Weights of a small GPT-style language model, trained from scratch on English Wikipedia: MLP 768 GELU.
Each number is 128 + 24 x the weight over its row's rms, rounded and kept within 0 to 255. Layers, rows and columns count from 0. The size above them is the row's rms in percent of the matrix's.

# layer 10 attention query, 192x192, rms 0.172, rows 0-3, columns 0-191
size [197 133  89  77]
[[107 168 140 138 127 151 150  90 127 132 153 137 156 128 116 137 128 167 149 118 204 152 139 135 155 111 124 132 165 164 120 114 164 113 111 131 102 162 114 110 161  94 127 125 141 124 132 126 130 172 118 121  87 125 127  79 139 158  86 113 120 185 102 124 144 113 182 116 130 181 134 116 141 163  77 118 100 114 127 122 104 134  87 128 102 102 130 138  97 109 148 159 139 149 110  79 115 104 121 151 145 127  80 131 100 139 103 132 111 166 158 152 115 122 145 128 111 127 112 138 127 116  96 199  92  92 103  74 112 123 131  93 151 114 131 123  91 134 130 114 133 135 125 139 113 104 135 124 143 134 143 123 127 119 154 163 110 154 119  92 137  94 138 114 147 133 131 149 150 129 104 138 145 156 159 137 147 159 155 109  96 110 125 135  61 106 101 110 149 167 122  99]
 [137 119 148 133 137 114 121 169 132 144 157 102 173 133 135 121 128 103 139 128 142 161 120 123 102 187 130 113 114 107 168 157 112 156 133 103 118 148 123 142 138 124 111 113 141 130  71  80 142 131 118 127 137 152 144 168 120 113  91 135  59 133 167 129 110 171 121 121  91 169 120 120  95 103 137 115 146 124 148 122 167 156  96 158 142  94 140  88 103 139 100 137 105 144 115 160 120 136  89 126 112 157 149 135 135 125 129 138 101 115 118  96 137 134  98 132 143  92 138 103 136 173 120 125  99 107 138 173 114  93 124 149 115 103 149 147 200 136 133 106 129 179 116 115  85 100 126 150  88  89 101 149 135 146 126 108 147 130 107 111 101 133 163 158 155 117 116  87 140 152 143 151 104 148 140 141 106 103 149  96 142 153 117 156 180 108 172 127 143  95 161 116]
 [131 142 135 102 130 111 101 118 127 130  99 110 168 124 111 120 178 143 155  81 101  80 132 147 137 123  68  89 120 112 134 169 151 129 133 102 155 122 134 110 152 133 123 133 117 156 161 192 139 123 102 141 156 158 141 104  97 128 170  79 165 130 106 124 113  92 122 127 101  89 159  90 136 109  93 148 142 136 147 117 130 103 186  85 145 160  96  80 138 117 139 125 171 115 128 144 124 130 130 135 162 140 140  97 143 151  99 126 120  92 116 140 111 112  80 126 117 131 133 127  87 121 137  91 119 139 119 114 145 112 166 147  86 132 133 108 116 141  79 153 152 126 152 155 131 114 127 134 121 165 131  78 142 156 138 153 122 129 142 123 166 112 121 104 121 195 139 134 118 115 109 135 126 121 108 163 122  99 130 165  82 166  97 129 110 149 138 146 164 158 124 131]
 [123 149 164 196 129 111 165 139  85 135  96 139 129 108 134 111 119 153 147  93 124 113  95 148 126 113 129 115 150 166 135  83 137 133 115 142 142 112 122 119 170 111 106 120 120 170 160 113 127  99 114 117 121 139 149  93 142 117 171  94 163 153 148 143 108 141 126 149 131 114 120  89 136 120 139  83 160 110 143 138 117 112 145 154 168 160 106 112 161 127 155 129 153 126 147 111 159 104 121  96 143 102 122 107 122 139 111 179 173  97 136 137 139 109  95 133  91  92 117 150 145 140 142 141 168 125 160 105  97 155 118  80 158 100  70 147 141 106 112 201 126 105 139 118 130 123 140 102 105 118 145 110 129 128 138 165 122 122 137 120 171 149 126 132  87 114 112 101 152  83  86 144 162 121 107 147 153  87 138 150 154 139 146 118 124 129 130 157 143 151 102 183]]
# layer 10 attention key, 192x192, rms 0.185, rows 0-3, columns 0-191
size [110 103  72  80]
[[150 127 121 153 153 106 121 127 122 169 122 130 123 158 138 133 110  72 132 135 124 100  78 122 109 124 123 176 127 115 145 139 102 158 141 112 105 122  99 128 118 103  76 109 152 113 138 134 105 137 149  99 135 161 189 157 142 101 184 159 107 105 142 140 135 113 128 131 105 113  89 101 124 138 121  98  93 140  90 137 108 169 129 141  87 112 148 138 161 117 109 150 133 132 100 148 111 162 132 144 142 122  96 102 132 108  87 153 189 117  99 168  83 151  66 141 148 156  93  89 122 135 158 118 126  93 145 146 129 138  94 136 137 138 153 112  95  96 138 123 152 114 138 139 182 140 149 111  92  92 108 118 121 124 183 117  95 151 122  86 137 124 114 148 141 117 133 129 145 169 150 185 140 159 129 147 144 130 108 135 114 117 149 131 141 101 111 140 101 151 130 142]
 [151 116 104 110 165 146 120 117 158 104 132 165 119  92 125 144 129 135 112 143 155  95 178 115 139 119  88 159 116 144 112 126 128 123 183 177 150  89 115  89 142 168 146 120 108  89 128 164 152 169 130 120 114 115 121 141 137 179 120 109 111 144 156 127 120 143 137 166 181 140 110 111 171 119 145 109 127 153 176 114 113  95 185 143  92 134 125 147 159 109 171 143 135 140 134 114 128 124 143 159 123 144 130 141 152 127  74  80 128 115 154 151 152 101 152 118 164 144  91 172 133  87  98 156 144  98  89 114 124 163 141 136 109 141 144 166 111 175 121 142 101 111 132  92 149 127 130 114 163 125 144 133 130 124 132 144  98 135 135 181 116 136 169 114  97 131 136 130  92 148 130 133 117 125 134 134 132 104 118 121 155 111 124 151 112 160  98 111 142 183 110 157]
 [115 140 135 115 128 148 114 122 184 105 120 142 105 131 117 146 108 129 102 129 178 148 113 115 112 142 137 144 136  60  96 147 102 150  99 141 150 152 153 129 126 145 132 171 174  73  81 117 128 131 149 144 123 141 111 153 107 150  97 182  72 121 100 119 128  97  83 105 180 168 126 183 126 129 127 119 124 117  77 139 141 123 118 160  82 134 131 138 105 123 102 122  81 124  99  85 138 105 111 138 170 151 143 159 150 118 131 135 123 140 107 131 101 147 145 149 121 136 126 105 118 160 102 152 123 126 101 112 136 139 155 156 145 133 153 147 114 155 110 180 115 137 121 116 108 144 124 161 128 116 166 157 122 125 146 142 107 155 118 157 110 114  81 126 107 113 150 126 123 123 181 117 132  95 160  78 139 151 110 133 137 144 149 107 114 110 157 171 115 112 166 153]
 [147 122 143 132 149 131 114 116 140  96 121 128 197 117 142 119 123 111 151 127 162 135 131 123 122 157 130  95 129 155 161 126 111 131  86 151 157 106 113 137 148  94  97 117 139 136 114  93 166 146 155 123 132 137 120 167  99 118 137 114 144 130 163 132 145 112 169 119  89 134 158 134 141 157 140 119 120 145  74 158 118 125 135 115 139 120 143 113 118 104 137  85 144  95 141 113 115 115 171 181  90 145 102  98 100 134 116 106 140 143 147 120 126 136 144 165 134 119 102 130 148 111 169 149 136 130 113 124 158 106 143 142  64 173 131 121 158 116 185  85 122 114 128 144 102 105 146 100 125  83 195 158 153  98 121 124 130 143 111 137 110 152 129 130 187 109 149 122 155 116 136 109  87 188 106  99 136 137  90 140 146 169 100 135 142 106 122  68 144 134 118 100]]